Weights of a small transformer language model.
Size: 8 layers, width 384.
Each number is 128 + 32 x the weight over its row's rms, rounded and kept within 0 to 255. Layers, rows and columns count from 0. The size above them is the row's rms in percent of the matrix's.

# layer 4 MLP gate, 1024x384, rms 0.0876, rows 368-472, columns 64-127
size [101 101 105 100  97  96  96  96  99  91  93 103  95  99  97 102  97 104 100  99 101  97 101 103  95  99  88  99  92  96  98 102 100  99  96  88  92 105  93  95 101 103  99  97  99 107 101 102 102 100  93 106  93  99  99  98 100 112  98  98 100  94  98 103  98 102  99  98  98  98  96  99 103  93  99  94  99  98 101 100  96  97  96 112  94  99 103 106  98  94  94 106  93 101  88  92 102  98  99 101 111 100 103  92 105]
[[142 103 110 166 148 125 159  77  92 147 126  92 108 140 160 145 123 112 174 175 118  59 139 167  86 201 137 137 127 165 155 161 168  81  93  97 116 140  92  98 125  93  85  82 120 146  31 104  88  85 154 169 130 154 114 148 149 129 125  99  69 141 148 131]
 [135 119  93 153  79 130 149 116 126 120 122 101 151 107 114  53  95  62 127 146 151 152  90  56 159 122 151  94 161 112 132 127 131 173  67  99 145 134 120  90  85 132 190 175 151 164 130  86  90  87  76 131  92 165  91 193 116 125 150  93 104 119 154 173]
 [122 129  90 199 168  89 102 165 135 150 116 133  76 159 120 176 144  94 111 118  76 155 184 137 175 108 143 138  94 154 173 180 117 123 149 142 129 166 133 139 173  69 107 187 171  92 183 136  42 147 135 111  81 124 198 152 185 145 138 101 178 137 127 133]
 [111 121 119 121 147  66 159 156 172  78 140 120 129 112 171 126 173 113 111 122 130 115 116 137 146 168 125 145  99 122  58 147  79 185 129 109 125 158 127 159 144 146 125 148 141 145 120 137 133  48 186 118 115 140  97 120 178 142 183 139 119 150 144 161]
 [134 105  85  91 100 158 130 113  89 165 166  70  93 132  64 100 147 119 117 131 145 142 115 151 129 191 141 109 145  96 124 232 137 102  93  61 106  98 127 136  85 118 119 152 172 141 143 104 131 121 102 150 140 160 118  77 147 116 124 143 169  64 139 195]
 [132  84 138 120 128 136 149 100 137 143 194 120 175 123 123 162 111  94 132 135 183 156 142 120 105 136 134  95 128 132 197 129 160  91 174 154  89 136 131 127 125 204  64 182  91 113 139 111  92 202 103 121 125 139 177 158 127  75 130 150  99  97 153 140]
 [145 188 151 168 145 177 132 113  70 157 106 164 154 152 175 140 136 123 127 140  68 107  80 151 172  77 100  98 183 144 155 167 142 110  78 180 150 121 140  91 118 135 146 140 165 135 126 175 136 135 169 165 150 157  73 177 113 126 118 127 159 108 129 103]
 [142  98 118 149 119  90 124 153  77 123 163 151 127 117 174  93 171 158  96  30 148 143 132 180 127 180 163 160  61 129 138 114 133 153 160 104  88  93 119 108 146 131 150 182 149 138 219 165 129 125 116 163 137 142 147 161 100 104 167 195 111  99 109 165]
 [114  89 184 124 191  91 117  59 169 116  91 102 144 115 131 111  95  63 155 150  97  93 148  70  64 126 108 112 127 124 130 156 154 190 136 160 100 142  84  86 141 155  97 119 167 145 170 165  96 115  80 162 106 131 124 145  97 150 196 203 117 100  91  94]
 [137 156  64 127 108 139  96 148 104 123 193 119 180  81 108 141  98 132  98 117 123 148 168  88 122 160 139 148 145  99  96 107 145 138 167 151 168 159 126  83 198 146 165  98 128  82 100  94  99 129  94 152 133 128 130  81 129 163 111 141 128 143  98 139]
 [115 136  84 141 112  96 141  83  99 154  74 141  84 106 126  89 141 143 133  98 108  98 165 129  98 153 121 107 143 116 151 222 101 182 101 150 143 128 163 150 133 130  88 138 151 165 111 107 102 137 114 101 196 124 133 141 163 138  90  61 162 101 145  96]
 [121 121 172 135 132 103  99 135  99 128 161 162 150 135 152 189 150 141  77  87 120 145  79 183 155 149 207 181 157 131 193  88 141 185 140 157  99 129 116 152 151 166 114 119 130 124 184 155 127 145 118 141 148 143 149 139 160 112 129 154 150 115 170 103]
 [196  90 133 189  64 105 140  90  61 116 121 181 172  85  69 149  73  42 124 143 118 137 108  96 181  81  94 148 198 136 116 143 116 168 109 114  60 117 117 117  81 122 101  80 126 121 145 124  85  29 154 126 161 138 123 164 183  74 159  87 133 103 142 149]
 [ 88 150 137 165 137 143 164 133 175 147 149 134 197 124  96 152  90 132 138 108 149 146 123 121 161 115 152 192 188 106 182 111 183 195 167 128 129 143 100 107 176  80  87 113  93 203 131 132 118 138 150 146 119 154 112 129 130 168 167 132 136  92  98  76]
 [127 112 144 161 108 118 135 124 111  97 138 174  81 133 156  75  90 134  49 210 116 122 106 119 124 156  74 159 116  76 101 135 113  94  65 132 131 113 123  90 150 166 110 159 133 145 128 103 116 109 104 115 122 156 178 197 162 103 161 103 205 115 168 109]
 [152  68  94  76 181 141 169 114 156  86 142 165 135 134  73 191 180 126 150  61 162 132 195 134 127 168  61 181 147  96 150 129 117 122 130 132 154  59  56 197 131  66 114 139 163  49 174 125 145 123  78  81 120 133 151 141  67 147 102 178 115 166  83 117]
 [ 15  96 144 125 134  93 185 153 117 110 104 164 143 128 124 162 127 124 146 101 150 140 119 100 147 139 195 146 158 124  83 145 164  80  90 103 115 128 115 163 134 141 154  46  75 119 189 119  83  94 167 133 238 140 136  71 176 179 148  98  88  91 149 131]
 [ 61 161  96 104 167 105 118 158  50  89  73 135  66 147 136 173 146 131 188 101 141 179  65 160 111 114 121 111 164 199 129 110 124  86 122 119  93  69 157  61 106 114 112 137 108 177 140 115  96 116  92 134 131 143 106 103 122 176  83 152 167 139 115 177]
 [116 156  98 151  82 134  76 138 125 136 169 117 167  80  85 126  83 176 118 156 134 110 114 133  85 143  92 175 117 149 134 108 122 168 137 179 127 146 142 125 106 154 115 112 155 118 126  81 111 164 155  79  96  90 174 101  87  83 141  98 127 142 114 157]
 [ 97 196  93 116  48 109 146 133 173 166 114 165  67 179 150 157 138 121  75 109  82  82 125 135  95 131  91 148 126 129  91 138 124 140 139 174 128 130 143 134 166 123 149 134  90 132 119  96 135 143 120 146  82 181 137 162 168 126 134  94  73 152 109  87]
 [ 81  79 129 131 155  90  49 161 129 109 135  99 144 144 138 130 102 125 112 181  59 172 145 187 110 220 184 141  80  97 140 137 149 119  98 143 104  69 165 144 138  98  77  64 124 181 140 138 129 144 132 177  84 179 112 117 124 121 136 116 132 115 119 168]
 [114 130 147  85  64 117 129 136 118 171 133 107  98 107 109 115 128  53 178 114 136  67 194 155 183 152 137  74 118 172  96 186 103 112 121 142  91 108 156  69 229 163 157 180 149 137 142 121 132 154 120 161 136 100 112 113 117  86 133 124  82 166 147  97]
 [ 92 117 132 117 125  73 117  65  75 126 115 154 154 138  94  73  79 174 112  63 137 126 130  57 156 105 129 188 169 100 130 109 141 108  96 121  95 142 139 133 140 139  90 158 169 141 152  74 144 110 146  75  76 108  81 135 199 103  86  85 154 138 139 101]
 [124 102 138 101 195  94  96 177  97 155 109 110 205 107 128  93 190 123 106 131 144 136 136  82 100 163 184 123  95 154 146 102 118 123 133 108 112 137  44  94 149 129 161 153 108 133 134 140 139 107 157 149 151 149 171 178 139 116 181 103 113  21 112 116]
 [ 88  70  99 140  78  97 118 168  43 150 143 118 111 140 175 127  99 141  63  73 109 117 153 150  95 152 137 120  88 135 121 151 113 163 126 132 140 159 123 130  86 142  82 114 169 127 155 190 165 152 122  89 116 128 145  92 133 134 120  95 123 121 182 151]
 [101  76 140 141 163  66 105 164 113 118 127  75  39 144 148 103 123 133 113 177 104 167 131 106 126 130 196 144 159 126 130 107 110 111 147 178 110 108  80  97 139 110 101 108 113  79 108  93 109 151 210 191  87  62 125 131 187 122 113 150 120 128 122 180]
 [111 157 168 143  89 128 122 116 114 128 138 122  46 112 112 124 113 170 139  91 126 107 112  84 158 105 131 141 174 109 204 132  94 127 114 150 168 121 172 116  76 129 123 148 148 108  90 151 120 167 140 133 119  87 142 102 157 106 111 145 126 124  67 179]
 [139 136 181 114 149 132  95 175 152 156  97 122 191  75 156 114 108 108  94 128  91 161 164 134 132 108 133 109 138  55 143 122 110 105 144 123 154  96 113 170 185 192 153 113 154 103 116 160 130 135 201  87 131 124 129  69 154  72 163 156 109 116 106  93]
 [149 115 137  51 124 147 135  99 149 183  93  73 105 126 113  90 151  91 107 120 126  78 124 157 163 119 146 137 118 132  79 140 138  91 126 141 150 139 160 153 144  98  98 127  89 110 160 110 100  97 112  64 147 124 156  78 116 179 144 166  87 119 128 171]
 [ 72 172 115 114 130 101 114 111 128 117 189  53 150 118 142  72 174 113  73 124 141 160 138  70  90 125 159 135  99 110 113 105 137 130 133 143 126  92 213 108 127 204 174 126 173 145 125 143 131 144  88 157 117 132 134 115  80 123 183  97 101 123 120 126]
 [111 142 120 188 105  70 119  51 127  97 113 156 141 142 124  88 107 142 178 107 104 127  81 137 164 129 170 110 164 141 145 157 157  77 157 166 149 101 129 114 129 137 228 120 119 129  66 177  86 127 171  86 145 150  75 124 176 120 170 139 120 181  68  90]
 [138 115 145 144 130 131 167 143  95 117 121  98 111  55 138 138 206 128 117 125 120 150 188 155  91 132 122 204  90  69 127  91 111 110  71 175 171 148 145 159 162 170 168 130 134 136 154 112  77 117 187 115 126 123 155 104  99  90 166 109 113  93 122  45]
 [127 139  97 159 125 117 141 185 107 115 170 151  91 146 143 116 148 119 177  85 150  84 121 140 160 112 156 137  88 109 120 105 174 172 148 126 148 150  80 115 128 134  80  43 147 105  94 154  90 102 112  80 150 147  78 147 138 176 104  94 132 111 149 158]
 [108 123 116 145 165  99 139 232 160 164 135 181 122  97 155  94 130 121 133 119 148 131 124 103 161 162 104 114 116 146 122  52 177 146 114  97 142 169 139 113  66 144 132 172 106 106 144 122 145  92 166 157 130 141 171 116 105 161 137 119  95  58  96 108]
 [103  92 146 100 115 117 139 140 132 102 123 112 121 133 145 145  63 122 116 119 113  82 106 102  86 116 139 170 144  68 139 107  72  58 153 124 165 145 218 161 190 139 110 140 148 137  76 131 169 132 138 157 131 155 139 104 170 139  68 144 169  93  91 153]
 [178 103 136  92  60 128 106  66 131 152 112 163 113 147 107 147 202 100 129 128  75 139 126 107 117 133 158 176 125 122 123 126 127 145 110 105  95 173 168 108 121 154 142  73 140 150 109 139 135 142 110 130 156 170  28 188 173 155  83 170 102  58 161  97]
 [144 133 126 105  85 104 161 136 127 143 145 135 115 123 132 121 136 155 149 112 105 120  86 129 148 110 134 140 110 155 158  93 149 196 128 207 135 117 169 100 135  74 136  56 221  50 137 154 127 144  96 124 112 101 153 205 119 154 139 102  81 117 137 135]
 [167 112  98 102 142 154  99 105 151 118 146 145 164 151 126 166 132 165 116 109 124 179 153  74 119 140 125  95 111 134 145 222 124  71  84  80  71  94 157 201 151 144 149  53 128 192  96 138 139 132 119 132 134 172 189 158 176 139 144 186 149 182 123 105]
 [120  97 107 128 139 157 139 133 120 158 136 181  85 108 119 138 122 158 125 109 145 140 125  99 143  89 107 155 152 118 107 107  89  98 161 127 174 159 153 149 129 125 191 121 147 125 125 119 138 140  73 214 148 118 131 126  94 140 153 161  99 144 115 125]
 [ 88 156 153 149  38  90  92 198 116 104 128 113 186 134 168 163 141 156  83 126 158 128 126 125  77  70  88 158 125  43 109 123  42 165 158 188  85 130 158 118 126 151 112 111 123 177 122 142 169 137 111 159 171  74 138 176 137 187 134 165 152 165 147 130]
 [ 94 126  98 113 131 114 151  84 160 143 120 108 138 132 177 167 119 163 148 149 181 131  78 146 105 104 138 100  93 140 131 114 191 166 151  64 130 174 129 104 104 118 172 163 148 112 110 138  92 116 103 156 136 128 128 142 182  89 104 137 176  74 113 124]
 [159 175  93  93 106 127 148  62 115 144 143 146 105 150 142 144 140 158 124 129 138 163 125 120  94 168 123 125  69 100 131  97 108 152 119 158 123 158 101 143  85 186 127 108 119 129 174  45 130 194 140  84 103  55 108  84 104 122 122 156 185 159 105 143]
 [145 126 102 116 161 123 147 114  53 138  74 157  88 113 141 149 124 153 118 158  83 170 173 158 131  87 189 138  94 140 102 136 139 128 198 135  94 165 144 142  66 111  81  93 192 102 157 130 131 127 107 168 127  86 138 137 161  57 204 156 158 131 180 191]
 [177 145  98 152  89  67 194 160 152 147 181 119 114  89 108 132 118  94 152  93 126 152 126  86 110 121 147 128 119 155 128 154 113 164 131  92 117  88 115 133 107 120  96 106 212 129 110  99 152  90 126 181  92 123 129 142 115 143 174 111 125  88  93  92]
 [120 102 145 140 125 115 177 101 150 114 120 100  90 167 150  71  75 140 156  91 118 148 131 171 116 169 135 124 103 139 161  85 135 129 109 175 107 150 107 154 161 133 175  73 173 105 137 128 109  58 175 166 161 117 122 113 127 162 135 149  74 182 101 191]
 [129 143 132 109  66 147 133  91  83 102 114 195 109 107 159 162 141 107 119  83  94 148 176 146 158 143 126 136  92 118 147 125 129 165 172 150 150 147  87 169 115 105  95 147 130 176 171  76  58 144 156 149 116 176 120 151 193 167 143 145 151 142 146  58]
 [121  88 101 156 115 136 113 112 146 101 147  76 160 121  69 146 123 150 174  54 118 164 120 130 141 136 148 137 125 135 113 197 207 120 200 100 119 128 152  94 183  85 160  97 128 165  56 112 115 116 153 139 116 118 102 190 108 174 112  81 124 105  73 159]
 [105 136  70 130  64  92 109 100 119 114 155  93  56 113 173 125 120 144 193 111 126  77 104 109 138  90 140 113 151 122 120 124 106 115 145 163 131 132 148 178 122 167 103 124 138  76 128 116  77 116 154  79 137 115 146 156  96 148 121  77  97 158 152 138]
 [110 113 137  69 183 143 190 191 148  67  81 162 124 151 119 113 151 152 110 132 146 108 104 152  96 121 160 153  84 136 112  69 174 117 106 144 107 156 137 109 182 160 125 164 152 102 148 124 123 166 114 133 162 162 116 109  79 153 174 138 170 178  68  99]
 [178 152 110  87  92  90  97  67 157 198 165 158 128 108 126 190 122 149  93 191  86 140  96  96 117 107 155 165  86 110 165 154 127 139  68 148 181 110  98 137  79 101 179  83 146 122 189 131 123 142  70 108 135 131 132 105 131 156 121 117 108  68 138 170]
 [100 115 146 162  69 126 160 142 148 111 172  52 138 164 134 114  52 135 133  98 105 139 188 186 117 155 100 127 142 118 114 109  90 118 107 113  98 157 101 142 144 140 123 156 135 111 158 137  91 105 123 110 129 161 176 135 156 115 102 153 170 131 110 129]
 [149  81 140 114 145  92 112 117  97 166 137  59 134 101 101  64 122 138  77 115  64 122 128 143 133 129 134  84 102 169 186 106 179 158 136 161 133 144 129 127 151 121 112 156 112 110 127 153 134  74 130  85 154  76 139 143 161 154 135  85 138 130 154 112]
 [147 173 146  76 102 141 115  71  94 111 106 128 204 151 182  96 139  82 151  70  90 118 100  95  85 202 144 195  84 114 181 162 187 146 177 116 110 175 189 142 104 148 162 155 111 130 145 164 115 136 138 148 121  71 110 124 121  98 165  75 116  98 151 174]
 [ 91 146 125 111 153 112 112 149 127 168 118 122 143  56 145 126  94  88 157 151 154  76 147 111 131  57  50 185 158 128 113 113 113  52 173 108 158 161  62 127 193 140 126 139 148 142 117 116 111 151 122 185 103 151 110 164 123 134 138 154 188  76 139 115]
 [136 102 126  81 131 166 158 119 111 145 142  87 159 130 124 113 131 131 104 130 153  54 109 164 150 138 126 174 140 117 156 146 109 100 133 112 124  83 153 157 118  97 148 105  86 120 121 168  38  81 196 164 126 147 114 126 131 140 139 172 130  89 151 126]
 [175  93 123  89 101  94 116 100 115 158  94 127 122 138 130 131 137  94 126 156 168 114 105 107 130 151 144  88 182  88 148 176 134 149 154 130 143 153 120 115 115 181 107 141  78 159 140 171 124 144 138 124  85 166 107 141  92 155 124 129 154  93  48 153]
 [172 182 153 131 143 110 121 131 116 135 129 186 109  98 111 136 130  87 111 137 117  75 178 109 165  52 111 107 123 142 105 131 103 103  93  61  76 150  24 207 145 144 150 151 159 167 126  87 139  99  71 193 175  84 175 170  79 157 207  61 131 104 164 140]
 [181 132  94 179 149 160  92 169  75 152  73 175  94 182  82 129 148 206 186 112 128 114 111 124 195 134 183 125 153  95  90 166 127  74  92  91 143 120 159 106 123 187 144 123 144 117 146 108 127  86  96 117 108 144 174 113 179 108 145 112  97 172  74 104]
 [122 159  99  97 102  91 165 119 138  78 112 107 134 132 116  95  60  98  97  94 179  96 101  94 140 173 118 151 108 168  76 109  93 110 142 130 123 132 101 103 112  42  77 205 117 146 202 151 157 101 147 134  94 111 108  94 127  68 138 117 130 157 143 133]
 [ 85 131 142 104 131 152 146 100 203 175 162 150 142  93 114 118 142 119 134 103 126 135  80 182  59  59 111 132 127 108 123 169 127 175  78 134 144 194  89 168 166  87 100 152 105 165 163 114 142 104 123 105 135  64 157 173 118 132  85 153 152 166 161  87]
 [116 165  87 172  86 111 119 126  92 137 119 121 174 127 148 118 154 101 117 123 168 117 128 161 107 106  58 155 114  92  80 208 155 135 133 175 124 105 123 135 135  89 149 147  98  89 167 105 195 158 127 200 166 166 124 152  97 155 110 121 140 111 137 132]
 [158 211 115 156 114 194 111 141 160 103 105  91 164 138 176 158 141  93  94 148 148 126 125 131 159 123 150 159 173 110 160 114 124 116 124 102 115 156 134 126 119 152 111 103 137 130 133  79 122 148 170 120  76 139 149 110 177 149 104 118 124 151 140 113]
 [139  73 103 158 154  65 123 152 133 148  85 110 106 104 128 122 106 131 142 136 113 124 145 166 143 149 163 115 110 150 135 133  42 103  80 125  97 175 105 165 165 138 162  73 137  97 167 148 118 173 122 116 135 105 172 194 125 170  72 136 151  65  76 152]
 [110  93 140 231 130  83  88 116 151 165 129 109 100 128 123 133 152  67 106 139 142 116 170 159 136 114 154  70  70  98 122 141 126  71 109 118 120 163  90  90 132 150 139 106 132 112 153 122 102 127 127 104 161 190 185  93 177 126 159 142 175 182 116 130]
 [160 144  92 126 112 127 153  39 159 150 125 150 113  75 106 141 112 139 138  41 151 138 136 149 161  88 128 135  85  16 129 106 139 104 141 113 158 120 140 151 139 152  96  96 116 104 149 120 141 143  81 174 128 120  97 137 135 112 102 128 153 148  95 118]
 [195  94 122 154 103 163 166 159 142 161 126 100 105 148 140 110 104 171 141 112 127 122 123  93 123 123 152 160 148 175 186 165  98 134 154  78 117 151 166 132 106 137 141 132 175 108 145  75 133 184 135 102 136 127 178  78 153 106 134 131 163 107 126  99]
 [136  97 129 135 124  99  97 106 133 109  73  96 172 146 132 127 134 101 141 118  82  76  90 154 134 141  99 170 152 109 181 129 139  90 129  95  66 159  62 103 153  69 111 120 175 100 111 185 183 119  60 132 136  51  95 113 138 165 165 105 167 161 134 106]
 [156 115 118 151 178 101 126 112 145 132 122 169 173 121  95  84 138 107 131 119 101 102 142 150  80 145 113 112 116 129 140 153 140  90 128  97 139 143 165 148 105  60  60 143 127 129 108 113 111 138 121 151 171 160 170 103 133 173 135 133 140  68 165 130]
 [ 78 126 129 136  60 107 136 118  97 131  67 110  63  93 167  68 126 106 161  92 156 180  87 163  98  95 151 115 132 159 136 130 120 146 126  88 128 103 142 134 143 112 171  66 171 126 108 125 121 129 140 150  75 108 105 127  51 175 136 192 108  94 157 131]
 [127 115 135 169 164 171  86  57 125 112 115 157  95 113 100 131 125 104 137 102 152 190 111 136  98 121 117 182 147 123 107 159 143 150  45 166 120  59 116 138 102  89 118  85 165  98 140 128 135 100 101  97 103 125 116 176 189  92 121  21 129  93  88 143]
 [121 162 136 128 166  86 121 124 153 102 112 141  85 145 166 122 156 101 174 120  56  92 150 108 138 105 174 132 111 172 142  93 107  93 119 169  83 120 159 103 195 174 142 201  97 108 130  91 122 144 168 130  48 119 113 157  78 101 158  68 138 149 193 146]
 [143 162 102 144  76 141  90 156 169 132  95  64 123 152 134 175  80 129 156 121 120 129 109 144  84 162 173 128 140 158 146 166 123  97 145 132  74 130 166  94 153 126 124 110 181 117  93 118 105 164  82 108 156 120 136 167 138  99  47 150 128 130 135 147]
 [107 137 103 182 110  63 141 137  90 129 142 125  92 125 215 116 161 175 151 165 149 121 102 173 133 105  82 123 170  97 106  84 137 131 168  74 119 129 150 145 150  67 165 132 170 117  74  87 181 178  75 162 103  76 124 129 121 148 127 159  75 123 176 146]
 [183 205 171 122 136 128  90 179 179  98 146 136 122  88 155  94 112 137 167 120 135  64 114 110 111  85 128 133 135 138 168 130 126 194 133 125 141 165 115 152 151  72 131 158 160 115 154 126 118 104 118 147  75 170 126 142 129 196 125 193 150 127 135 126]
 [102  87 106  91  93 102 157 140  95 119 130 131 152 137 198 188 148 122 131 111 106 167  73 117 190 169 136 192 126 137  84  73 145  86 135 135 179 123 136 135 107  91 104 144 131  98 116 218 102 140  78 113  72 113 133 142  96 149 132 139  93 134 138 129]
 [155 130 128 104 155 105 160 101 118 103  67 125 177 112 108  83  98  91 124 163 108  57 209 118 123 134  84 172 120 134 126 192 128 171 203 125 127 159 105 174 119 206 168 129 122 107 156 156 117 151 117 125 163 104 100 142  79 131 129 115  84 117 104 141]
 [135 198 114 161  98  94 162 129 128 100 162 148 141 132 136 129 158 101  88 103  97 110 100 139 115 135 191  99 168 167 117 144 200 144 122 109 115 187 202 122 159  81 143 128  24 103 178 137 126 147 105 154 163 160 165 118 166 124 162  90 100  96 117 131]
 [148 115 224 126 161 175 112 123 120 166 103  48 114  94 162 126 145 129 147  69 139 157 175 142 183 142 122 110 182 162  91  67 159 113 140 142 119 113 135  84 106  48  32 159 123 116 120 198 156 150 131 106 123 120 110 106 175 134 162 168 116  77  98 125]
 [124 141 106 122 161 204 141 116 135 131 180 152 182 148 126 137 131 125 108 152  95 116 146  62  82 187 158 153  64 121 129 155  99 112 120 147 141 145  95  94 191 126 120  79 109 143  98 157 186 168 134 157  82 127 106 120 112 113 140  86 155 139 205 158]
 [ 89 160 124 142  96 133 164 157 105 137 142 159 131 124 141 148 107 139 173  67 139  97 210 136 120 172 147  63  87  96 156 136 125  93 134 122 136 143 166 180 162  86 118 151  75 116 135 106  87 117 126 155 128 131 100 115 177 114 150  98 139  81 123 179]
 [135 162  80  87  91  77 161 127 139 100 161 203 130 139 131  68  83 136 120  91 136  83 142 135 114 129 123 107 176 106 192 131 162 157 103 133 140 132 135 115 129 167 124  63 148 101 108 124 143 107 141  75 113 149 139  49 112 107  74  55 126  90  81 158]
 [147 101 101 142 111 131 194 122 143 139  80  99 155  83 168 135 128  60  88 147 171 104 118  52 124  82  99 118 146  96 107 157  59 121 119 123 109 135  56 160  83 158 133  87 133 129  91 140  91 116 113  99 107 147 138 135 148 125 145 110 179  59 166  99]
 [166  41 123 116 166  99 122 117 176 153 146 113 149 105 146 138  94 165 126 132 128 116  76 138 110 102 168  69 100 132 119 150 145 159 142 171 131 105  73  57 135  89  76 147 175 126 146 151  95  94 106 128  88 153 158 166 122 127 152 178 173 119 143 192]
 [129  96 111 121 199 119  96 133 117 205 117 153 194 130 160 121  78 116  83 109 142 168  83  77  70 203 140 120 108  51 145 101 109 181 157 150 120 158 123 137 129 189  94 140 131  78 140 174 202 154 112 120 132 139 141 109 131 114 163 117 190 137 153 134]
 [ 59 122 126  65  63 124 165 100 131 133 192 100 157 153  85 157 135 166 153 126 176 164  84 127  42 167 153 150 113  91  99 129 179 132 122  48 144 131 156 101 141 121 162  87 144 119 126 107 104 102 148 158  51 154 107 154 143 141 164 157 141 142 125  79]
 [104  94  88 110  94 121 142  66 110 157 134  87 151 192 119  70  74 134  66 140 151 113 114 117 152 155 100 128 110 131 118 139 110 116 121 123 150 163 114 124 157 138 134 152 102  74  69 115 131 134 106  98 111 141  77 143 157 120 154 132 168 120 117 126]
 [ 81 145 133 163  99 164 188 180 196 115 117 173 145 124 138 187  82 134  67  97 191 187 135 141 191 122 108 106 144 148 133 132 169 151 119 118 193 138  76  84 206  96 129 137 102 154 146 127 165 150 147 107 118 105  77 145  69 174 146 173 137 158 110 126]
 [186 112 101 190 138  99 128 142 171 186 103 112  88 108  87 124  92 147 128 120 128 115 140 188 135 131 135  66 147 102 122 147 188 133  95 155  99 173 192 146 111 128 199  99 124 151 110  69 113 127 100 117  95  58 112 109 137  69 149 131  84  99 130  99]
 [109 118 124 146 112  88 122 107 125 193 119 103  84 130 170 115 136  87  91 149 100 173 110 155 110 126 123 110 115  86  94 156 159 180 150  68  84 107 132 131 127 102 139 142 110 133 103 116 132 176  66 109 165 160  62 118 139 162 154  22 141 128 178  88]
 [ 56 147 109 104 124 178  79 147 198 113 111 131 147 138 163  76 108 141  50 129 114 129 116 160 107 150 126 146 150 132 178 140 150 125 173  53 137 132  52 150 105 150 111 153 105  85  68 100 116 134 128 115  95 102 133  78  88 121 114  89 103 138 101 171]
 [149 150 116 131 134 159 128 123 167 162 153 143  96  61 170 206  76 121  90  95 102 100 176 109 142 168 114 117  92 126 129 157 113 139 127 128 121 195 169 129 154 133 110  68 122 140 134 152 144  90 192 117 107 156 188 132 138 125 123 118 102 114 152 190]
 [122 202 167 126 134  89  45  77 170 111 138 164 151  71 109 150  76 112  86  47 116 112 173 125 154 134 114 177 107 160 134 126 126 122 176 110  95 196 165 149 147 115  63 126 163  91 125 147 116 140 129 161 160  91 120 205  92  97 151 103  71 120  92  98]
 [155 115 164 128 130 121  82  85 173 170 107 117  85 168  98  92 126 156 118 172 141 163 114 106 149  87 138  81 157 149 130 113  83 142 163  82 143 100 186 124 134 130 102 114 129 108 147  86 117 134 120 158 181  55  88 171 158 144 146 155 127  97 144  93]
 [143 131  98 156 126 158 107 110 119 154 121  90 168 148 111  71 114 155 117 118 141 104 135 143 143 147 195 131 120 128 100 164  76 141 152 131 112 150 146 136 192  88 147  85 172 153 122  94 103 193 126 149 141 210 111 146  84  87 103 104 135 167 161 131]
 [ 88 117 204 134 170  81 164 115 162 140  99 122  97 110 144 111 183  99 136 102  49 151 148  52 125  83 111 158  69  69 120 153 139 139 141 166  86 117 138  83 177 153 210  92 114 115 147 132 129 147  73 120 111 103 141  82  82  54 123 150 144 148 140 146]
 [133 147  87 144  97 135 125  91 102 161  94 106 137 134 113  85 174 143 124 143 135 108  97  99 116 138 182 114 170 129 151 110 141 138 169 126 135 140 138 105 140  87 110 101 145 146  61 139 103 169  93 129  70  97 165 139 154 116 163  63  65 177 152 105]
 [112 183 154 132  96 116 187  89  90 151 131 145  98 120 157 151 122 119 121 127 178  98 189 114 133  97 153 213  69 145  91 207 119 144 158  84  98 153 110 109 161 137 122 133 110 137 108  83 148 124 181 126 113 130 123 190  82  68 124  86 150  54 165  91]
 [112 115 195 129 131 137 132 159 122 131 134 120 113 124 134  59 170  94 124 115 152 114 162  53 158 134  59 104 175 150 116 127 103 103 126 163 143 144 149  92 167 141 130 153 142 143 158 186  95 187 161  66 170 152 129 144 177 130 153 151 139 172 134 136]
 [110 127  96 110 136 134 159 107 111 111  74 114  49  44 158  70 129 172 119 108 100 156 151 164 149  78  94 119  99  71 137 151 121 139 172  98 119  77 188 135 153 155 181 137  53 149  76  77 104 165  95 148  96 160 131 178 144 122 152 107 124 123 234  93]
 [153 117 203 142 159 181 151  75 182 138  51 149 134   4 123  92  82 177 136 162 139 178  97  63 155 122 134 104  58  97 141 133 143 158 130 178 178 152 119 160 128 159 158 137 158 127 123 168 132 128  63 172 201 167 183  91 118 138 185 119  84 133 106 116]
 [122 194 150  91 133 175 122  84 142 117 108 115 100 137 116 143  63  91 129 116 168 112  97  63 156 131 137 114 134  73 159 163 133 126  86 127 133 105  96 143 139 153 142 122  82 183 124 167  95 166  91 136  98  86  79 181 151 108 168 145 146 121 154 152]
 [174 141 106 112 152  92 208 117 110 130 106 164  95 107  84 162 130 160 192 157 100 159 188 155 145 102 109 169  88 161  88 124 157 140  68 117 150 167  98 170 142 123 168 155 190 112  98 114 112  86  89  99 150 163 155 165 120 109 125 153 109 156 156 119]
 [ 81 152 126 147  99 153  94 113 185 147 152 127 148 158  96 151 154  97 118 171 106 150 125 161 156 160 155 222 127 147 148 145 120 183 149 127 157 167 155  92 129 154 118 104 154 137 117 132 125 106 136 168 145 120  97 207  69 153  89 166 152  94 101 143]
 [132 118  90 138 146 158 182 175 145 118  67  76 120 130 134 218  86 205  96 174  84 118  98 127 163 118 190 126  91 118 117 130 170 168 140 107 146  72 150 126 131 101  57  94 154 161 124 173  84 153 151 165 145 139 115 134 174 126  92 149 168 117 138  77]
 [ 84 160 123 115  66 158 162 131 159 148 182  91 121 103 143 118 106 113 126 139 110 137 105 116 118 119  89  67 138  75  56 160 117 100  85 159  93 170 149 152 139 116 152 117 159  59 125 139  75 158 170 122 124 149 151 102 163 146 144  95 105 185 138 149]]